Weights of a small GPT-style language model, trained from scratch on English Wikipedia: untied embeddings.
Each number is 128 + 32 x the weight over its row's rms, rounded and kept within 0 to 255. Layers, rows and columns count from 0. The size above them is the row's rms in percent of the matrix's.

# layer 2 attention query, 96x96, rms 0.115, rows 37-53, columns 0-95
size [ 81 123 100  85  99  93 104  93 101  98 111  85  91 122  90 105  99]
[[114 145 130 125 111  94  91 133  97 175  63 179  82 126 146 117 122 151 138 137  90 121 155  76 114  64  97 117 153 139 154 152 126 153  99 116 113  78 113  90 140 105  84 124 140  29 140 141 148 157 135 110 143 151 132 127 105 159 109  85 139 150  80 188 103  57 110 145 116 137 114  74  79 125  36 118 130 122 118 129 165 168 168 123 147 163 139 119 154 141 171 131  56 166 132  91]
 [106  94  77 106  33 146 173 199 142 147 126 102 136  77 104 150  50 171 120 143 112 156 209 160  86  86 131  90 165 129  99 152 171 139 135 114 167 115 137  98 107 111  62 141 140 157 145 160 116 146 108 150 148  80 129 145 138 144  94 138 167 138 117 123 137 109  89 122 116 105  91 113 122 139 110 108 121 125 152  98 127 164 107 101 203 127 143 124 123 139 204 133 138 205 148 136]
 [130 111 161 190 176 155 114  70 141 162 115 173 149 113 130 146 174  92 138 172 108 159 120  75 181 135 126 136 131 120 122 195 153 108 174 154 126 169  88 182 127 137 126 109 137  82 126 163 183 188 119 170 126 184 159 130 135 115 109 133  85  53 131  76 106 113 144 145 152 152 144 143 138  58 158 154 131 135 146 177 119  99 144 120 113 101 148 145 162  91  99 142 108  87 183  69]
 [128 150 188 122 159 112 125  53 112 178 156 117 102 175 123 130 100 128 126 134 122 123 211 121  93 112  77 197 106 145  92  48 140 167 103 104 132 120  72 108 158 122 150 127 101 128 131 147 117 108 138 151  81 147 169  86 129 110  80  77  96 118  72 170 136  76 131 165 162 183 138 145  77 179 137 157  89 136 138 140  79  96 143 156 150 145 136 121  79 141 149 131 138 116 155 178]
 [139 135 241 142 159 143 155 145 143 145 139 154 133 139 162  57 137 140 116 144 131 125  77  94 124 107 145 160 121 138 146 147  65  85 151 108  97 121 131 172  93 103 147 100 121  68 117 169 135 142 141 132 128 110 189 171 146 181  85 130 134  88 114  98  87 155 128 105 121 152 158 227 155 142 169 126 180 104 158 160 167 141 141 171  66 125 148 139 121 102 112 112 163 113  85  95]
 [101 130 240 166 162  75 121 182 119 187  72 166 109  89 162  93 121  99 118 113  87 135  81 105  93 135 107 176 116 149 123 126  85 103 133 177  99 137 131 118  92 106  97  86  74 150 105 169 120 133 142 105 155 106 150 127 165 134 103  87 128 150  88  92 112 148 128 116 131 181 120 178 200 143 116  97 150  73 178 112 178  99 145 150 136 155 147 153  94 156 149 110 122 105 116 133]
 [167  86  88  60 120 209 158 115 102  69 159  68 164 141 100 140 124 177 146 132 151 117 140 135 146  94 122  75 165 123 161 115 144 151 151  68 147 100 140 100 133 165 160 153 195 101 143 132 130 117 109 143 124 139  81 151  76 148 122 137 162  95 193 117 111 145 114 132 112  82 148 124 142 131 155 165 175 167  73 161  82 171 114 108  93  93  89 138 158 146  58 161 147 137 139 110]
 [167 173 115 189 133 117  29  63 138 152  89 218  87 115 151  80 139 210 170 118 135 139 124 123  86 137  94 134 139  99 129 110  95 140 132 196 111 125 144 155  94  99  76  85  89 120  90 137 142  96  90 122 126 145 132  92 114 149 107 108 123 138  95 115  79  86 102 108 125 189 118 101 141  94 145 129 137  87 172 109 175 175 132 134 128 124 161 127 141 130 149 105  92 148 147 117]
 [ 83 154 153 120 181 116 167 142  65  92 127 132 206  89 135 134 142  87 108 149 104 168  93 120 165 166 158 149 125 168 163 124 128  85 135 120 125 168  82 150 151 116 103 140 174 154  38 123 117  95 162 134 149 133 138  80 144 111 135 113 124 138 123 123 117 215 135 118 209 135 124 157 131 175 138 103 132  93 132 129 149  75  88 133 160 135 113 132 152 199  77  88 145  85 158 152]
 [153 130  96 131 123 114  54  64 151  88 135 144 117 167 108 145 131 148 112 127 114  71 153 146  40 157 134 123 140  74 131  75  84 146 101 148 157 128 160 127  52 126 210  98  79  91 145 130 139  95  80 131  90 213 137 123 124 122 177 107  99 126 109 130 111 153 165  90  66 122 154 109 196  92 125 131 164 102 145 118  90 122 144 153 138 117 141 115 129 113 122 107 130 114  77 126]
 [165 116 174 202 143 108 100 120 133 126  74 176 112 142 122  86 174  99  95 124 143 148  83  44 148 155 142 156 131 155 143  65 127 111 131 127  99 142  91 171 159 165 101  72 115 104  89 116 117 166 146  65 150 159 121  66 122 144 112  68  88 132 143 129 107 132 179 156 165 116 167 143 142 110 143 129 102 123  72 134 103 162 155 172  59 161 117 140 130 118  63  97 149 127 158 130]
 [156  82 122  97 135 150 107 112 157  87 229 139 145 162 154 157 181 177 159 145 110 114 119 146 110 184 131 139 157  89 124 100 159 113 151 113 118 125 172 140 126 139 193 105 102  78 124 153 160 152 113 115  90 150 120 155 148 153 135 129 134  79 154  80  96 160 157 134  65 121 207 137 156  76 182 135 151 102 108 174 120 182 165 163  91 107 164 118  77 130 109 124 183 134 107 107]
 [ 97 194 160 175 176 120  88  91  74 164  71 173 167 118 106 125 115 156 120 119 108 117 123 106 131 150 103 112 120 132  86  97  83 162  91 152 115 130 136 116 166 149  48 151 110 128  68 111 110  84 153 110 124 113 169  81 164 126 112  94 178 190  97 110  61 175 115 118 147 133 119 158 120 152  80 133 113 116 153 133 142 128  98 111 185 118  97  79 152 160 144 112  47  96 139 148]
 [126 138 132 190 163 127  83  60  98  97 103 149 136 126 150 145 152 174 124 168 165  95  76 114 128 164 122 121  96 110 153  97  92 158  90 133  94 154 127 138 131 150 125  91 110  48  92 121 104 150 105 146  55 171 164 153 124  91  94  81  95  89 124  93  55 158 147  76 103 138 116 100 166 124 132 128 131 118 124 153 138 139 127 155  73 132 102 118 144 128  85 149  55  60 110 181]
 [105 134 122 171 149 129 112  87 119 213 134 187 135 110 133 146 125 134 128 146 103 118 140  53 176 171 157  93 116 144  84 157 148 115 124 129 109 102 111 130 171 122  79 128 128 140 125  85 104 118 149 213 140 101 190 103 172 161 129 126 134 142  78 142 123 118 133 137 133 119  71 141  86  77  50 124  69 161 142 145 128 111 139 102 121 128 127 114 172 159 180  84  38 143 157 156]
 [172 188 174 114  97 115 165  92 127  90 153 165 209 149 118  93 155  76  95 137  76 166 102 150  86 108  90  92 160 121 108 109 156 116 142 108  91 138 208 109 145 143 151 126 199 105 155 121 145 102 136 142 138 162  92 107 133 201 117 119 132 198 126 128 140 200 136 162 149 120 141 191 142 162  94 145 175 144 148 125 132  67 132 153 147 123 130 130 157 128 117 158  99 120  86 146]
 [160 102 124 109 150 125 186 151 129  76 174  63 161 113  99 144 126  98 149 128 187 138 108 170 118 168 117 129 108 161 103 134 155 107 112 137 137 173 143 163 144 132 110 177 145 152 131  74 114  62 149 124 109  98 114 108 128 135 134 140  89 118 184 135 101 154 158  85 196 179 138 191 145 104 219 168 131 184  62 161 105 129 137 138 103 147  74 135 117 150  61 138 152 121 123 125]]
# layer 2 attention key, 96x96, rms 0.106, rows 37-52, columns 0-95
size [100  96  98  89 101  85 118  89 101 103 101 106  88 103 105  96]
[[181 180  89  75  51 133  93 192 145 151 154 197 125 117 141 134 113 106 174  71 118 121 147 121  80  83 120 118 156  93 118 112 128 127 209 111  94 127 161  59 108 103 139 104  95 156 174 155 149 112 139 174 128 134 105 156 110 175 132 177 208 115 118 113 152 127 112 127 137 118 157 115 132 106 124 154 145 173 147 102 122  97 130  68 143 112 141 177  89  98 127 186 114 154 130 122]
 [153 183 144 130 104  82 168 175 195 159 173 119 136 107 162 114 108 132 140 110 102 149 112  74 104 110 161 115 146 140 125 215 159  86 121 137 149 149 132  97 140 131  89 116 152 211 171 130 168 129 107 153  98  86  73 109 172 152 150 167 155 141 134 200 133  77 110 100 144 184 108 113  91 119 131 129 143 207 122 121 123 145  94  96 168 137 158 125 124 113 165 168 100 174 106 119]
 [121 122 217 140 164 188  85 124  42  73  94 178  95 121  66  95 187 150 132 157 101 162 124 175 163 172 152 146 138 132 137 111  67 123 110 125 121 108 123 108 122  62 105 141 113 143 135  90  99 121 170 115 142 104 116 110 159 105 104  95  91 100 133 140 131 110 147 170 113 112 125 116  65 134  83 148 138  93 127 150 134 156 112 131 131 130 181 117  46  92 112 108 156 168 151 167]
 [182 166 188 172 129 109 103  76 177 147  95 166 114  82  94 121 159 159 127  85 119 116  91 135 120 141 171 151 127 155 148 202 129 167 174 152  94 174 105 136 125 119 177 155 119  94 201 189  95 155 165  49 190 120 107 121  99 114 103 135 130 147 135 116 117 177 137 147 145 113  90 151 103 111 142 131 118 110 175  98 154 145 172 140 119 193 127 181 172 122 144 158 119 126 135 118]
 [139 112 105 102 118 178 165 122  91 107 182 125 148 164 114 175 129 124  93 147 179 116 129 120 123  74  83 135 111  83 130 120 138 127 139 105 158 160 176  85 145 174  82 155 173 105  85 164 152 136 115 173 147 119  85 167  97 138 157 172 160 104 170  67 105  85 111 140 143 116 105 127 155 113 107 134 131  74  71 158  83  91 118 114 170  82  23 137 116 129 145 105 161  83 106  91]
 [152 145 117 186  79 183 106 118 166 158 158 149 133 168 113 173 136 114 117  96 216 116  90 143  63  96 159  79 115 101 134 125 113 164 149 133 116 177 116 164  54 100 151  83 143 121 123 168 105 143 115  91 105 126 112 123 130 132 131 153 161 116  96 151  78  78 112 122  69 136 138 140 189  99 109 146 157 149 118 110 141 169 132 155 109 119 124 127  95 134 192 135 194  88  56  93]
 [123 133 102 113 135 136 192  96 153 104 145  87  94  67 106 102 128 155 161 199 115 110 170 109 173 145 129 162 145 142 171  68 156 109 111 129 117  85 128 122 212 181 107 149 169 132 129 152 161 117 195 176 103 104 118 174 123 137 126  67  99 118 197 138 147 163 136 159 162 142 105 115 113  90 130 184 140 137 106 141  73 110  88  99 130  97 103 143 183 109 114 109  68 162 133 132]
 [121 108 171 123 127 168 114 169  45 187 106 156 114 139  70 176 155 155  72 125 127 133  97  76 112  73 101  75 131  96 111 104 133 123 190 132 134 107 133 106 111  78 123 110 120 111 139 107 178 105 141 158 148 134 110 175 140 174  76 134 131 134 118  69 110 185 151 102 169 107 175 155 153 125 122 139 122  82 168 121  89 125 184 139 125 126 115 160  71 197  76 123 153  89 134 139]
 [138 124  94 170 140 134  80  52 113  93 157 109 137 180 133 163 156 125  73 124 136 130 143 138 165 141  59 148  84 138 108  91 128 155 108  84  63 184 121 166 101 135 164 129  92 117 133 138 105 129  94 111  72 151 108  99  96  74 150  81 111 105 110 125 101  61 177 176 135  97 121  86 130  92  90 142 147 134 115 147 131 148 170 157  62  93 126 105 138  41 160  97 126 117 119 139]
 [107 105 193 133 148 181 218 148 119 113 104 110 124 130 119 141 119 109 145 156 125 127 108 117 102 119  96  89 170 107 181 102 130 141 130 193 161 120 123  96 121 129  97 132 140 134 112 145 126  97 180 183 168  90 164 173 155 131 116  82 131 111 137  52 136 145 116 126 152 113 116 160 196 198 132  95 136 131 189 137 114 133 116  95 160 149  86 182 108 203  49 151 117 121 133 149]
 [163 145 121 120 153 125  50 139  78 164  92 185 133 141 130 171 157 162 117  56  96 128 112 113 141 131 118 145 125 125  99  99 113 153 144 107  63 168 138 108 110 139 193  99  19  70 159 155 130 163 148 143 122 191 150 122  93 121 106 170 121 121  69  79 106 179 161 163 136 137 140  61 126  82 107 121 130 111 130 105 130 143 133 113  81 108 123 146 103 132  77 107 132 107 158 122]
 [ 54 112 204 136 166 155 168 106  82 104  84 120  75 122 133 130 150 139 123 171 111  85 124 172 136 160 102 107  83 130 127  71 103 148  93 175 173  67 119 117 149 130  91 112 133 130 108 105 134 166 187 125 176  98 201 148 153 132 151 137 134 134 147  52 109 121 121 118 152  76 125 141 125 154 111 151 125  27 105 151 126  84  85 111 165 136 131 145 129 147 102 101 148 142 110 151]
 [163 151  94 139  98  98 108  57 105 142 178 113 132 137 105 170 161 124  56 106 124  81 181  88 137  36  97 190 118 119 100 116 159 139 184 121 119 163 130 125  81 125 104 122 102 100 151  98 132 159 139 163 125 141  98 116 115 152 133  98 111  77 156 143 116 134 174 109 135 101 151 129 183 103 137 120 125 161 173 114 100 125 198 179  72 132  86 132 102 111 177 188 155 113 134  87]
 [ 84 136 166 106 118 226 164  73 123  90 156 113 134 134  94 155 123 121 170  90 105  90 192 109 102  89  58 132 124  73 144  98 166 146 169 123 166 135  88  96 144 139 140 168 138  85 164 171 133 164 153 153 134 131 166 118 137 131 123 111 135  69 105 106 120 130 111 121 146  51 100  66 119 146 117 151 189  75 129 170  93 100 161 107 100 128 110 137  97 157  93 136 133 104 171 121]
 [131 130 125  80  85 122  83 132  80  66 132 172 103 168  99 144 168 124 154 133 129 140 140 140 119 104  83 135  91  70  53  95 153 130 157  98  95 133 121 102  93  81  98 147 141 125 172  94 171 114  93 147 177 171  72 147 112 131 182 166 119  69 109 109  63  98 113 141  97 115 168 122 141 104 124 173 118 122 126 164 117 170 206 121  98 164 107 148  88 130 141 170 171 138  98  93]
 [128  97 124 158 199  76  77 128  63  80 137  86 135 146 153 199  98 121 115 117 134  96 111 162 157 152 119 150 114 152 123 143  88 142 128 130 119 102  85 147 118 133 164 113 140 120 106  97  47 139  92 166 103 125 194  97 136  92 176  86 120 154 174  96 150 152 169 116 103 145 105 150 159 118 135  93  65  28 135 117 131 116 126 150 129 179 125 148 108 169 133 120 152 123 139 192]]